Weights of a small transformer language model.
Size: MLP 512 GELU, 1.58M parameters.
Each number is 128 + 24 x the weight over its row's rms, rounded and kept within 0 to 255. Layers, rows and columns count from 0. Numbers have three digits each. The size before them is the row's rms in percent of the matrix's.

# q: layer 3 attention query, 128x96, rms 0.128, rows 0-63, columns 0-95
# k: layer 3 attention key, 128x96, rms 0.125, rows 0-63, columns 0-95
# v: layer 3 attention value, 128x96, rms 0.136, rows 0-4, columns 0-95
# o: layer 3 attention output (transposed), 128x96, rms 0.123, rows 0-4, columns 0-95
q0 080:105139153146085141111150124168133134113116099124092129149105100128101109098149126119123125173138142089131138121075158148112147155134093147094110125178134119112109138098112177128174140166103112109080135115078111134073148148135106131130120162137150116113140122149142157163099117156136090131
k0 103:178143141117159120163141150149116115118161156150132154142136114151101130152149114103111151117099108154143155151117102169120105096088146128129108129128124130126126055121136112155125110112202126099151103107155118109106103116138084135112138120120132147142110147141097052085134151128130122104
q1 098:163131156115111134158137108143105088132145109147123147122096119145114134188140088126132122134110148081137102152128159117165158120111158116108120112136147136147132106134159116144057104103172122106119104098160133070110108141149119129100176139141150147139137072143103120147131086141100131111
k1 085:117119120135138165145176114190135141112116131115104101141088119095145103091099124129121128157152109128133146105100162157116109161141125157073113111167129160118114127157144166099143131148099127136090140137095104141115166139098135157133109095164146147098075172133153149145126096109146122128
q2 083:093125107136153112084111120103152177161114135108143121138110148147160139105112157155116141125142110159086102116159127130120109133163090129149171129079103136110142176118101125113157187130091146149146148149102113162131151108114117117135072078100121124104147120106123128121101149126139168143
k2 065:119091123134118117096173115080124057126125142156135155091160140151165144178136154137106108074108129138111123170143130153125134118132139090167137137094129115119136137114127101153136126081162075107155135133143128101124091134137129123137162077125113139158161127120095122106129133155124102129
q3 078:114130111167141138103157142126135181157112107087108137141130118109140109118132189154127151125173134126118156111110123133123111146132083148119171137132103119133121171120149157115197149143067136124112145137081128160116147139126150108159093140103136132116109130154168170107121166119167133128
k3 093:160126158144137109143098138142123093110168123154151141142146128157123106150163126103068097134103136154157115132104091130126117113103147129155106157134142108128139086112127119151090111111196135102185111101156121098115097133113111104091126133095127134136155131126099062105147112163125125116
q4 074:123117141118183124143110098115145137143139120128159128114106138144120145157096120118126135125103147163128118128144116130137146098154121115130092136090144159118154147138093091168037115109167128103160121140162109104171084143105116119126140115134097100084159089142076145121138127119111155101
k4 066:079120139141099134065143085098146144134123108118113108136142113129158098140112135191122120128147127086107134137108140080125131139128128115163154135129145130119145168142175108116157137121074120141136164142106160123156150138114158150156182126144163111140135089148115185155106132125130156113
q5 068:114120079135143092138098140119149148123111118110132144141153179122143145081099168136158115104154136145132128103105064142166102118168097088135103127144121139123160174130096117114173152134111121167144108138126149159158144146115150108159114105077080116093136138101137146109130129118120123148
k5 074:130110122135145127144134143068124118157127125157116157160152139180155114174129137143125106084108124150139088131144101107134140116123151120170133152079129147155137115111129136179130147081160109095154131131122124091099060176132116137104149137132109106125159087126111140145161146130118161104
q6 068:111152171154142157152156098164102110094136125162100132134119107114177126139138114135133135139126119098128127112124164115092126141124096133100133093163125132092101106134159161108137167145154107106142150142137079155102173109127139138140100188124142168175130179104132103121123081121136116135
k6 072:178098160181127115106125095186160143089148136152161137100150076079097124093126082074108147176138132121139144115103137119101103118138122154110132091130122131082121084138128136108140133121132163139114122127150121167148165125124110095146107135128129151129122152135129097124136110106126135134
q7 068:129110168121130128126130069136124116127153141178176131144098138134139128161141138097177113120129176154114118139141097068147154139130132106160093111145128118138119095173113113136056118117160106098134136111132137144120117138099077093116163168115140152126130118139122091128130115118103146097
k7 074:101141127172110159102118058153161135144110105122122097143111103100152133105093085147125100142136168082110106105108136127100145172176133139129107096150124145077100135147165135107135127113102121126129173136112094138141136164118147146142129104157175128119122146144130153133105142104133134091
q8 069:134127120090150131123116136091156123166103111115151109118101137158135140121096133093119118114135128135109095147140141137159150127138173114136105158123141123109150166142087110182080105113142150134146114115166150095155072163117127158117148113146071077099147092127099160160104149118131135148
k8 082:113152094109107090156132160068101155172107108129107145149139160129133110129130148186164123102121160147142118132148152108163143147118134110113128145129150114152127134112176171175166138142113120115118120109109143123151107115148123144139129188171118090108138101109117157145125144107159118177
q9 081:127125169096156129122137082150124121093141152147181117105117149127149151139096109104116075106102102136119114105121119116133099107158146090143131140140123123124106152161116141116088150095169152154176126177150126135138112131102135125150086172139098130127136170107088099089149114133107134090
k9 077:133101112111141126116129088103168113155108100123130132140111105098184112159115134175100127119136127136153094120142103115124146124115120170139135147105110111143139118081137098177167150113126077113189139141118115086112116166134113144098175102104143134134155093149114180112151148115118123147
q10 068:162114108112186103128093113136156136144090146085136116118120178134085140147075141091163145122154168160129116095108114142135127118164137110155114164109123109126145145125089096143085100102139157137154132123148143138163128138102134080131135116130099097142150095120119119154130169116107156103
k10 081:138127116091142148125132131079093132175125120132119109165133134169165113123140193175120134091113117129130114155161116149115149154102122117163172137111156119173124113121132129148133144135114117110140128125108109143106112121130113198114190128137154093119141081130127174175130143108115130127
q11 076:141140085128160140095159140161156135123105119070079102109148132107111077113119138163099125142108113147161145118118122108135087123133109153108153154094136130115057152117126168118154146121110130164088136130125106131128163118129153157166062127172116121133115140112119154120124131120144147134
k11 075:162092148117122119144063120159104102103150169132159140142141109142109149125168147096105165155108120116117117143098131127145109095119144123130103159120128142091120118139094072151141140117177159113112158166168123127139153117143118108109084095119136121169150145099134069116140119122137143101
q12 073:110099106143139139159122111146117151135100153128162132113110142121116099111109138094124148146136117193136130122086121135175077107120179126154081142102122109110165163121130118127108136125163141127167115161144113075162103175108115166121116145117106105139130145132073129105158107138140103152
k12 074:104127080124130111112133106073101109143129146128115110135114142115155144182102152177169130115114102097172109139158144135110155132118129129103186175157114151135174128110139116189161132110093091126135142149127121115111123124145085137105137120099133122130130114134089131164116164136143164112
q13 060:122137113170148136148136129105110164119154115162184141129120113133164165114124142145123179126094127104150116136120148091073135125144098118079154098143073133144139143122156140102164128124132162106107166151147126129103111151120125144120117123106165155108121151165129142115133146119112128046
k13 076:134128146101093162135146159174122137105101138142162127148115143136113135141159051102117116155178119128157133124128094151100127131132118143145144131140135110154129140129148109117086079142085116088161138109101129098106112150115158077166162121123152138083133146134131162132136128155125108079
q14 072:113147122117135148095163092137091128108151129145151109118146109118144114150121128144109102126094060111121127104166154123125127103168121124122145138121085142140089144143127126101166164132116158137107153174132095110102137094168120144164087183148125155138103164105132175115136150119133149089
k14 095:131129136098119140113125119160154104115128148124182162120146124125141139119115058090159097134138115118107128094066116131111124097148129138110134103139072091092109119137127106096119101129139132140158119100140107139110125144120173084085129162120123145149157140156150107093093118147101101087
q15 072:103137166148089136112137147140115107127138111144085112123131117117155160121105141136120180114159133117106141123163164133066137147127097140090141118157092147164168127130131137153160105179144111074076136127113109155116156101137129120120143100127163177125086109147151116145115112095124108123
k15 066:161128155134127175122145088163145127118154122154150120076155085128117120109100077123132115175120144138120167092108110153143095169124115106130080078140147128087137112150166115102125139138118165122083114097151121155127149099139137109153106156133170120139143147138118092103103135122136122115
q16 061:061147138110113130088129111092088094130143101161179114127114121149166092121132108119139111135090094128124102106144113147138136100157169131108132167114108105117123155117111127074134138119126181160127146177112127078112107113152120145137107161124110140174128132164158131117097133113133123120
k16 073:149145164125121115098144145120117105136121152149126141152137130131129133129062080106147127117128123129120088066120101117091123095092072131091132153139128083119113143103170112105106126143135109095148131133113078106101116141105139124102143145147145129149119123200113096109136090127092135104
q17 071:152164162123110134102131097125104093131138099177156159125147115124170124157118113116097151140107131113134155139139157120085139131141081138100114147134122147122133081156116095104146135168147155098080113152160122121095136109168107134103118198137119164145104132164156108118117136144118124092
k17 089:120167108141119156096177144165167125130105144093122118134127155126115130109093068100153132129120159147104179100098133142093130115149119099127108094115112112111086100130168111097116105159118113153141102102127101166136164145117161096128150133116143153101124156135152161106102157130125085129
q18 077:119161142137087152127152123120128126120149129143138124135134125121159115134155085124133113172111098067151126116167177101119156110144141119117106142166137117106108109171132129073142159143129157108101140150151124080083159105166111150117142181131164165155092144140101150137103119150135112128
k18 087:145177124129122145085195153172150150106127173102143119114122137128127131109103079098140128118148151122129152093110088155101132112148085135117135103136129101120105131180182153141108101121110119128145149122123110168131178130125140109147137172125134131109129162126150120118111102103128107075
q19 090:139109126119158118143155150157138092139157133116155095125120130122125143151060115117130152127124158156092113141143136130138112125142138085156120121130119160113135136167132098171118138132167117074160079149134145171140131103090133110139143124170093103130146131085112157098192143099108110150
k19 071:135104096159119115164106108092100115149114097135103111160162095127176139152110156168123175146109125133109099127131115106146144142111133141137144112091157141176153137079104066154131144108120130153138133153136132140124101129150108165152142127099158142157144097138130166171132165107134126168
q20 093:087150090110138136110132140118174131118109131107085163145119115176106123101151124117127149143137133134139158110113133157152103154074163112127148077149150094123103103100164160151086119107097080118117133100106091129128141114137111135127150062114155111115120097106146165148120134154148133133
k20 080:131108132138155110190112165104092141100123094127129139099121146119115159092171138148148168150110087127154095140166186117161089132102122113119153145148166129164133117134065101105126155148158174140141128142136138089105122126130149142143143149112102118145130149118101125159119126155124154145
q21 082:113108117138172105108104126084138134153088132110148117102146102130143143091146121109152147132128130124119117123118130111116129140145123103134129138133116126127122192088140144087215105123105167159121156154120155087135109192120140146121080117113144114094154143142116142134125180137157156106
k21 097:158153142112139136109139144105142093150165154146143137149108142130116122135137105120140101105129164138121131102117098133084096135130116136132097119136091103110155108102160132147108135131168100030168084106129102134139088146098109138099168148108156134134116144160136145094161135113162096135
q22 094:107112121139077134119116155093069124125101107111134144107138116139124117107178135167121103139142109075142131120091191114112122134113119127067174135139137137126145135112132126091171096145147156109089142142151142072085157134156128143094117116113157146127125146137113136156123147160143120139
k22 091:133131141106116139112188151163139129098139197134145136134133145101102113126126099107120093111164116145137168095124123132112091142112156113167078127118127114142151083165156127119096103143144127129118083122142127158156147104139129060156135115121122098134145138117169132082110118105135101104
q23 079:140138095171089144140145124140178148134091091139096138154136170149136096147131119145110150130136121136137115120122109142139113114115136175108130107123145086158121121115132133097143133132057114149109176088123124143141146109147153103152179074122195129147121108125177138146121142147147136127
k23 094:142130131161125123167119121153109150141132086154109118125124117144122115137127179120086164139106113124128152113173169120155145108134101155106117100123139155178108119139101155142148127126165180187097131155142156159141145083118114146133087124147155139136120143146124076172156098121134155147
q24 069:096114162136126103122061104082119139138135136140124143108145136141116158099162150102105114127089146131154139140084124138137132149079123127120147136160123136187147134102136092084172102150121137133111134121164132113124108169162124108116142130098149144110162143156122107196105092123147144118
k24 096:122157113115133163089162118135182167150161157100129119119096148136117107131144097135146077133151149128118156077123110147090117177163127133110097103132125122082150115135158172143101121130124086089163118126085081123146140134129110120120136128116116115116116144133172159092120146109156113122
q25 092:122103150107109118137131094135140099105118137161138134103159160143146156139155135126150084124115100156147127132129124094117210079153116117136107160117119122134122167127133122130151117115120151130133136147122152109096110195136124157155109184087126142148162163167120120111082102110122155154
k25 093:139161114120132141083161096105167140159140163128106096135113098134172108160131097129117092116134151130137177107144108143114147136151115204123104130125129102096105086123165155147124125103108108103145123119101087128133140172116081101158145123129146148104116123133125160105117130084124138092
q26 083:119116099137126124132128131103090102116107110123149153112130140123127113145161130127107122108107108142184122149110124134097131156083087137089162149114138122166141135112127113074129111141147147122099129123185130087093090127183110178092112118092159134123133142179152105148074136133126105132
k26 092:115121158081129149111163129147141138138116170115133139098089143129080092082110102132118095147154157121111138104139123150110086150156127100152092137134097132104142109168150142117078092153093112141130100152106112156160142104115129076154137133130108120121129167107168149106133141101155124090
q27 070:132161159132088123142107067094126104127086113158139117190118175150159101137122115160150110115093127121127115144148167147110086125114111151124132147117165081136148142110109103083142161145094146130119148144094135132135153132134142171119111139135163146119108104132123133123098148183111152144
k27 078:173151112141167155105166138163150172117137175153106105145138112162136133160156142094094073090114152122160189127148130154122150118161146166109093093126146116111124086137158138131123128150110138122128154117122098145121125133140090101151114117154153132144135097107167136165122110106126117125
q28 110:145149118124140141136140148151149145149155130154109095157147110124094116114092118101110150150123155107113132136119119148162084164116116163120101089151136127106146069151151134132140168165142109132141127110147102176186139082107132135120142079171118105092099110108107140140156086104127108105
k28 101:111116154136118125142112126136114109105088087120129153109131167122106171102133145143156143148101102108131097168132136095169141120095154062176144147104157160165128152122082105123117134130169152147132141129166162082116129137172147144152135128133123118138115107124129129168152157175111119143
q29 073:132100155125112103157104116090159171125076118090127127096128137129133112090133155137142140129108132138145146132138124122129127148107119133151148140151155141178134195111138143133155082136084132130115131149110159119148120208145106155155090123130137144072164124164133126125144141138139146171
k29 100:146146149122160130112149125105168153147165172125125118123113120141136117125107089123100075130147158166130132114105105136117076143150176121111095145131137119128155102160159145158119116117118092078140085142126090127153114093140130105112183122124115098133144119096169163092134165117122109101
q30 084:155133108133087148130162163174157150137105124071104121095115098109120120089148143106129141161126133122110125122124106150156127146160130098126133081168097139105099137157160157162100084101092123159102155127169154120171134139135135140147123103189128121101130140105122140140105120102152120144
k30 096:147096131131151111142102112107103127119113107143126145123148117123103114137094144080145123154078085132098084157106143109152089100098143098098125141156151140194139161107093094142138133129163144156108114126153136122152126097142138138154116117141119132194138130156093107164150097161117152139
q31 098:119088073133125132155150140132123122129136112111096152179115152133119144114091143130129167125155139119118134112152120168111103147115127148188131126109126115161180099129143117145125148154117106121146112093096099158129146071139126081127157107141105106105096108122160172118174146130145085151
k31 094:151108115146105114163122122153110140134099089134110136128109143136092132112134159127145167121099135127085102148156186150174124156112116073174138126141115135103122127092099111114119145148145128114129136109112133122160119121093159174075094117138114095124141125158095106153157095131116136189
q32 074:143135162101174141109088150153145128113107133147100136098112135144091157115128144099088131119137167167121145086081127120173090170109120134120165107147115135161093132109125150142138113159125110079152147140130151123175115156107095171138105084150143088102108116149117122134119110146128122116
k32 085:107097145142105109122156111081115137132137136074104132080143143087111143106139132147140113150074140139135104140127128134123095156104124106157129149117142134152154127117128104164119120100169092067157109088152124101145124128110104167098148115145088107094121084126115140126171149148174109125
q33 095:105109141128112111099108141095121110140057134077152162072153111106155163095130154123124121124132118135154124127103142139094154135108132104090132151140127157138144158110109143112123097129122158151083117150141171085103102166126121177095109121108136118124149144145113123161085114127122132173
k33 082:155122131109118148119185138135117147147147169140132114150093126098148096137123109121122120088155134152130170121098100137083110150146122115136112138124138094140157101131162137166116115092099094140107080140120074096148116112177104113113182102149110137123149119126171163100105120108142107096
q34 076:131154154121139122140131071118155135131102151134135148143092139131124089113147135129132139135092182114127143162106138161130100157057157110115124144188136110133109114111095162116136141116117149144087078103122101119145126112133110154077105133108163113130085158166138096141123154127154139149
k34 086:138117144137139138128168129194151108116125122077085109117118132098100152135149158170091169143122159145126138095113147156122127147166116135129108117112119157136147083114139123163109127134120088112144115088109124130114100124080122135135133091129130111080129127167119161122154093073154105161
q35 083:132154142142133115123162123101142140093155122147132141117173119131124094152124122154143092100128128142155094139107121096089124111177103149099129196092151123114101170094092119123167143121115140124132170137132143154109131162133161109155118158105087144134160148124121099154116152151082172138
k35 091:128152135143127140083135141079130124107180169135117124134126091157161109180123132115119107095126130121133158096133116135093141120109137159090132128111125115063073103154131142151175139101158121090117107148140091129093141100129106116129167150104132165119114115105138128098084154128123124099
q36 094:117156118172131102121098091078135106143095119174173101152148113154142109160164099154108107131090102164126117174154121127123127131110147132114126126132125134159139135113096094078141136157158158118145108131158117101110100120159112178092110118076161162123127117151116116147116142146145120137
k36 101:153149133101105133101186147134131152113130171108117108126135118144130102145070102122132156100166138144137164104110103127099138113166117174100132147116146130126145104149169114125129114148073110132131124152133104145149128133131133101192150149142144166095122121162177159130104102090094136126
q37 070:111107140125065123151114110128123111091136158151109139115122161125148121114144106128158054107156119130141140096140169120132178087127144132155116134132119116126093098144157136111141079132119170130134138134120160129076160159177150122154132187124144119139109150126152136088120155110150129119
k37 080:121174091154127141117090114143119101114142109166146138145151093158149101147137149119163131087124105115147155119142170076138129102154135149087133080158164103118116134087157146120119162133126159119146121166130126187152148141133092142151097171108156156135123129159116089126127117139125152131
q38 078:112076151117116077157105125085094104137097123121145100082137082107155178138107127111142116127117130120142099156095093094119130101092091087116115158122125134164126144111103081126137118131149132118119108142123141078123103148133124147125133140094089144156136174148138088139112108099111147123
k38 099:096114101115130092129135111073151073155130140120100133106121162079122118128128163167134088111130119146192126154103112136130127123127158097101124157120099151157166139086159137141170117131101096135105106140130153062115103170145126123091126135115118113140142127146111132140097137102143137145
q39 093:139084147133130136126124092130119118110100109127143121104136134145109132128140093119100113098137120095117127140142076106114158121094137072106152120121134109121133163100120151141092140130120154110131114148167128059171136149098125200135110093077124127125159145143108120170117128160093171140
k39 089:159127156136111111142152129140103148075083112149152080121156092107174133138099055107154149155087105141091096122092096094092150125154139121126134132119146165163125141154098098138128117133127168118146110148127139164113104130120126146135149137127147158137108116138119098129126104138119159088
q40 100:120092139123091081134091131121094120118133140107154140098180138122114164140139120160130095099142103131143122137142104091093187104139104103146148144104134145152141137121139121118119081123158141133123108151159145101086104158132130118112091157073128135168186139121133129148099152118088148143
k40 083:153161138144112117136137153114117096145125129177142126128137142118142136123112103118103144120143104115194091127108101092117192104133083100132123128149086129147122138179120098103148084113112181141126129167114154147117082138125158112143147127109157179137138131106142098133111139111096151095
q41 065:126167134070142141148146109135114119149123122105128133130118115127189111139171157100191143152112132143157118111119139188122074111126151144142119158166108143099108110150162130130105123102103133102117171142109115130094157143108139121124130160114141150158154156192127133109123115114135152098
k41 090:139145129175145139172115135188122171108105099141148122106141131132106121123120128139125155181106121106139125148115172138150135146157124144091162091120114154127101112162094111119116170150167164144131187147132132136126163121117152163131135153131144172168100124097115094173152126139121128137
q42 077:141132133142150168090107126120166103145067125097114107114140131139164113152138149134079121140111164149155131140101120143131123135095129165089169144140120132121104164089155131138152107158099143133122111155135137137131112163093115173112110083103164146090144103178123124177127145159122110137
k42 085:144144132101132116134145105087092144093146142172108139127151117145142111143124104090093114112133140150127168118134106092116158113168148155121128142161151136185176124133141094129133104106119116108125075162155170148134118095154108108143173114097132150124133131167146144110101126125152152067
q43 090:136141131107133116137122121130176106145102152111141120087107157104122150147140126174118109101111107138160144121139125115117177083141115138116135133148128143119105161109165145135175064072147129142126163153110140122099115209138110121133092161119136144146182122100116110122110163121132147129
k43 090:131134152172159117125089115115098139120134100126120093117134113167187137164128138123163153158115143113126120118139119121129162149131123160091139152097135137088086128133090122164165155138147144140129169109110134141094148110124139179133139191170122162088106142151105138141133134148122181123
q44 083:128135121114162135133154113159119112140140127181130124165102152136075118126135130111107094124149127133143114161117085140083080120066167129087138107151116124139152107131105109151096173144159079117117150101142124118123155074100136153114129104098113123146080164130138106147124122124131150107
k44 078:158092145129086116113142124182140137125133150095113106135111111098108134117151144162148122100122165112127134142161116121130080174168127158105135138135174140134157144107126107131102114142129090117155123087072100088160117162104097137150163107150120130102095140166136124125148169103157144121
q45 074:128124147087150155145125101151091128143118128186119086124121112140155127158101142136123172132153105174076120143137149131153111110118107132125120156091098116160153132157107135142103134159135118127116139137151165140149107077114127167129166108170110150133068106096117105117132072118104129136
k45 082:104157058132175133108139089121155159157140152137135100131084135150182106128123104158081138097134151145134131136111111148099139120136157123123105151136082085114141128138131150130145152130148146137095136139115152132124174120136099121084102101107096146126138144073143150113107173105112121120
q46 075:154102140113126155082157157133134114095073120127170140111145148143093122138148124128122104125138127125129153110123110106083150156120147091088153108109143116112123162101165172133108130144133142095090140150133136085151134144095141114139151127075141095134165140152177147168097130176110143128
k46 081:191137192145123144124121113094118149078136117172128117078112065131163108134090106105133163127123166119106117126113095090111113128151137160124149127104135132089134094166161100142078128123143138117133124139130095150177102126136126128092125101122140139110116142153133139117122108122109146151
q47 074:068101093120116099125153158113156114108133140094119133097159149096127125129174110124111118120135137117163170096155127103126179136150127136132127120099137124091083139090190131117143090108138117100133133138108106122081128166129120097149113149090120104140191110136135167142129145144133108118
k47 079:169087179124108102160097130123110155158113133121108142108169133124157146137083109142128134153166157099140094111161111120122143148134123161158128137122134131105112098144117080103127106131125143151120167100140087127099094151107140067146182133125125117102111109101142097129177114109131146107
q48 080:117068146110096082138104132166107090102156156145127146095127126109122195123122128128112114111144101105102150141166128124097163150106132110127130131135145172145140131131125150144092097125137147150102078159159159099140119109149106124098099120122083108139142131090144135153092096116108093135
k48 076:131109117136180124108132164129137121130104111085163122106083161084124155105138145105151175137111157120127126123135151146114107158176172101143126142139136102148162150174094132115090114133129131152127144114096114150178118143127158130098151078098114105129147162096127123148120092092153109138
q49 085:156065172129116118121123085124151114133094105150134181159126142128109154138186129119138137133112074124104152143129121145116148134081178113157108103118137122130109093105111106129071137096120151157108118110173107096115120103151137130113133137102127147144119156110159110126115147138164118089
k49 081:155125114144110112135138148197153120106087141113107149104093121133120135143144104078116154182148158129107144116090144071101112145136119113096156103122077155110105151115151119119130138137078123156119108123122111131174116147105142174098098116120134129145113158160131156165116131109148131159
q50 093:130126117105128126134154157145123103143150103183149128137115154157091147141105114137089110103150115108125098111134116122066100157096133125114135092091131135136168132127148116154110178145159100124133122101144161170109118069087126150116130111121106124147064155101141098144111152114102138105
k50 079:146120093087149111095149135144149179169169160082119112091114112086175131103157183143132121091126089152143139114145127144102122139108129150108092142122121131108168138139170130102094136087121129088118106138113146103152141127102121125098106141156120128140133150110124137108164130100170136108
q51 081:139123160114110145085116131114161079113120146159163161161137120161133128136161113143109116159069138108129115128079134131112134135065132155094088119113133097118139118097150152107066160160167133116117102080137107122107128122132108129106128111103124093132127158139160112162125136139141133091
k51 085:155124153149108151135097071125123112105071146137134156148124128138115152116108132091119121143146108118141094100119165062079113106107124117123140104118135126115139129145149100137123121114088154095094097119114148079149101123178086153146103147117135122116092171148153156096110093120134137116
q52 077:095103156109121134148111103165191142144086147108143136083120143126102136113164129151090145160127111173120151120070140110136171145104170133100119103164140111117097141097145180111117102117126141116108147123137108114115137157116140099154110120118133129145165159084180137108116139132115129122
k52 074:165124161137177118141108100122107125121114108136135139124166086132177147130083108149146167158122183102080097121108105111127140151151108114157129121116111148141122116139138105099170126179121172096141128129115084171132098107117086126113176111105136153095132129153108120112136122113110146116
q53 067:138157150111194157137119133085159114142118138135172112159110139120156154107114126118141106144055114074148118135102170158081113082106145152128111149113128109105161120123126108143110128098164122116125108140108123134116144106167130124073133166129110136124083113134117144127134122131101100101
k53 071:123147098158125158141111113150107168135104139195109143176119169155120128144169131120135099093110120143188114112087165101107132134121121185109109113115135145126121111114103115155127157120139112145088145192157154116120161141144120154134116119123156132115118124130150151171142138096124126163
q54 077:143157111109153120104095160136138101096144100100135139103119127102126120075134117136100111113091138108183115134070126117103125158144122126083151130131151134118100135145139114129171094100163129116176143194146164111126138135114130156117101150139113094121147103173120117136111143104162138089
k54 082:165122146148123120107174140097111104145152117103127065101127149144142105115133140129183101129058116154106140122148115140120103131127192115134103101116169169167140146146137117160113107130145143132152132154103093086161120163173122130130131106159130116122157104099138118144131158122129116147
q55 074:106113095123134103127085084153143159157086169117126111149109139119156112101118156125181118141145140178118113134115145124168128117114135108121149108119083129142151166177155151115124114104077162179106125123079124164107116128141130091109128161156135137138116149121154140087135110113139146155
k55 079:077133141122123093166067118141112118113150098136127106184151128102134152124170198150119107105185107115172125126140135148142159131193096147118114133118103106142125132121114128106149134162125136133135141125122108125115084091111113158115124122116119139133134107140127105074113150098150105125
q56 080:117125132146107109153075127128132132103130171133139139117160147135141153129174092162141104095103099136144127138133157097149191107122129133159139171127141121129077118145152128128134102110124154098117164131147132097051133168153135124143084166090137126133178098112135145123108136143127114117
k56 078:128161142171141149169115124137074163095098104156141131122146141131134113126110142135086158160108116107165121123095111111150155089167076156105135115137103137123117155166119150112151113121143164140127147137146156182112177121145170165164149127131143148138156127098107100129140108096110140122
q57 088:132103133135082133137116154149150124112125191108122135100152160103098159105151107119130087125123118120112155092150141104118198118156108133143110125127111129115121133134163159146118077087139157127091146146146154112106124151142100087141114154112103110144182121095163146129092130141138089153
k57 088:142082139161140105143112145107148136157124107097092148114090153081118156134119182103138167146107183102138089134099109127181144154098107141151137105143097143113144128129116091132116158122153119127128153075102101112121130118093153154110143102145127100139113112126109112164146086134102144141
q58 079:115169161088168124140084093136135127177119128126152109126101133108162147093162123131143142172097141148132102122119180132157172089127169148144126160150126138138103125127151142090127087100132160112158127106135134148140126174141132147117133175148155174130167096138124139105132142104126138144
k58 080:109154120136173155139122082142106109116113078143139123140136182167179092133136112146143161126101119110168139142140147165128152109141134152075135091129136132128114147132135155124165162138128141130120157150178160180105198099147115151147112128141147153097137118127124106142133124143125124147
q59 083:157125136123131128140157156136175131119075130082117120109120114138115093155165137109156135120124125149135151131138091136117137120127127153140108159128123110113120142077163147159141072080145087141142109107114107120088132143117131076188113140131139142158201144134122111126117142115103166155
k59 089:140129143146115128164156163118154125142125122111106091133132130117127136180158138079141154157114187133128088131117107112133125139166097147160148158104072152070139110093126109162164139132110117129130146110101080092128070107099142078122145152132138127131113147142120120156143123138123150128
q60 082:100120096133123114124125130113144120145150118136176118172117147127105140147120082130123143097118129103083121161148167103106147132151151178158129112063139107142158111149134107103174136121148124127147167122113147149126108112160155096153144126137102112121150078099130155138195167146104121135
k60 077:116167145080138131102089136145125099142133151168122173152142170138108123097146127125140143115120061098159139087139104168120123108102099145125137150123069149113145090133156146131148129104130117142117166141185163141122160150135161095123089128154126102106109129140123139117113102140160135109
q61 077:123132102163151128128122135099102110157094115131081123129120117162140082142132142118109138116125128127150140124114059132103090107118104108122151112130151114157088164110127102131145143123096103163160104114148110160161108152115113134147139079076172134094111117154117104136115104140123200117
k61 079:117078148128068132163168153132110126081149171120126073112123108137121106184119084102118096151127166137103136121146108122103124123147102077159152108132147122114126156122143118134106096128095147115164101081129138128137091123104150144133139134124159146111145121103114096134131163129145169125
q62 070:094097109151110131104122105110166102141115172107138146112132153117098119156179092143111154115115116174128164130094124115134142116110170125159127097146141101127104119142166119119107106103106136154171134098135127138144148155131096117182136114132184107131123152074140128110169115138159176127
k62 068:140130150167103111114115128096154119154075136109117136127090130123135153150129124121152135136146161115073111114132121125103111153095074081193154140109109136115123159152144137127140115137103087135168095054080101128148079142109129112124127131120143118110123120116141116113137117121132165098
q63 074:112149096114177122123151148113099119120138120138106139128118127150147118123090169141071151143136165140136109136120106134160115131124109086110146106154166133111091127153104123143115149128137106058146078114155109130175098104110111148154108126143110136143065130164118130131144099084095121100
k63 072:080085157160100115140151157096129146144151124099125124090145136136122096113121122163116133136142153142070098126151130115115086171135125085185130112113169144147125170112122133148139122117120113101144099110116138133157122184133133143118125081093148144157156107110129119092161171120126106144
v0 064:157173162147083138124130132098118124138163108145127157122113136074164120175160099097103137090090138126131121121119143177167132139113137127120153157127097136167132112129122100137133136148107114098167128105091134152130084121104129149096141117098146120065128128141113151091113128163154131089
o0 054:101122134129157120178115123143126103136126102137121099071127152163160155115121126138094122116151135149129132148156151092134118137172143096160158134120154140106126111139117140138146101108140119106155170182152099088118153149124139123155138124157102151200185131114133105117088160166121125127
v1 061:133115149073139114159167136119147131153166139130128122059136088082125122152148146117140076095127136141153084137167112117124148161133075153115151133123136144131158109095157106130139137124171116098124148136117128128138127150088142107157134110138182126135158172160133119128131110087113110113
o1 059:146142132153125099148135122138121125116111120162128125154103141127123109088145128112116172143131136124135143170112150127133134057107142115109107134126091062153122178158088118078096054148097145150106107110136140146128148120167139109141131076132130128123188116116127123147142146133120115112
v2 054:124171104119148109104114106158120107144155095125122110158154130164174117141131158154128153094132133129087091149114142147109119085113175110104123137185125123106106109117104121140169153122120069139143167107130105129161135130137128147182159124145153116103150110180104102129141128170125115131
o2 049:101117122127133104139127130121126137134115122094105141149130130118107109176100134124070128122172139129128134133150068134124150180124129097147113176128127160137162141135129115090131187137112150139143108164139190094122086158115102136099100161102115135126145133097146155130168127075139128149
v3 063:103106139123162108164132146166120085146134092112128152130139114106149097150135181127074127154152112118100096135138129106125134099111150130119152107128126142124125125103086096135151143089112117149204132125140126203156152088139126169122125112148144139146136162162104109143149131137118157112
o3 053:166122110157070150121108113137139128146084170116131094151128152123125152129100122123149120095106123129129134125100076130124140148133143115120147150153127101132123114145105123131183187168126134175096114182123156114136110129117101110117109152071125113102181120102142168122136104115141111163
v4 057:116139106126128126147107101124116099166166091146140142132149186131107132148125139061078135112164135111128083154141103125188137116137150146149094141118127116115138102108117144129149138129103151137115151114161155161144165134136161133144125132149170136111094131158135140110076081128167105149
o4 053:129138136121139125127144137131128112119106152129117107120121123099127113102100118173142154113122105135163146088129069104145087190121110121123152109126158143131102136139130137110124189149135107103166087198138116134146131125102149124133122137088132156082167115118115142143175190151104118131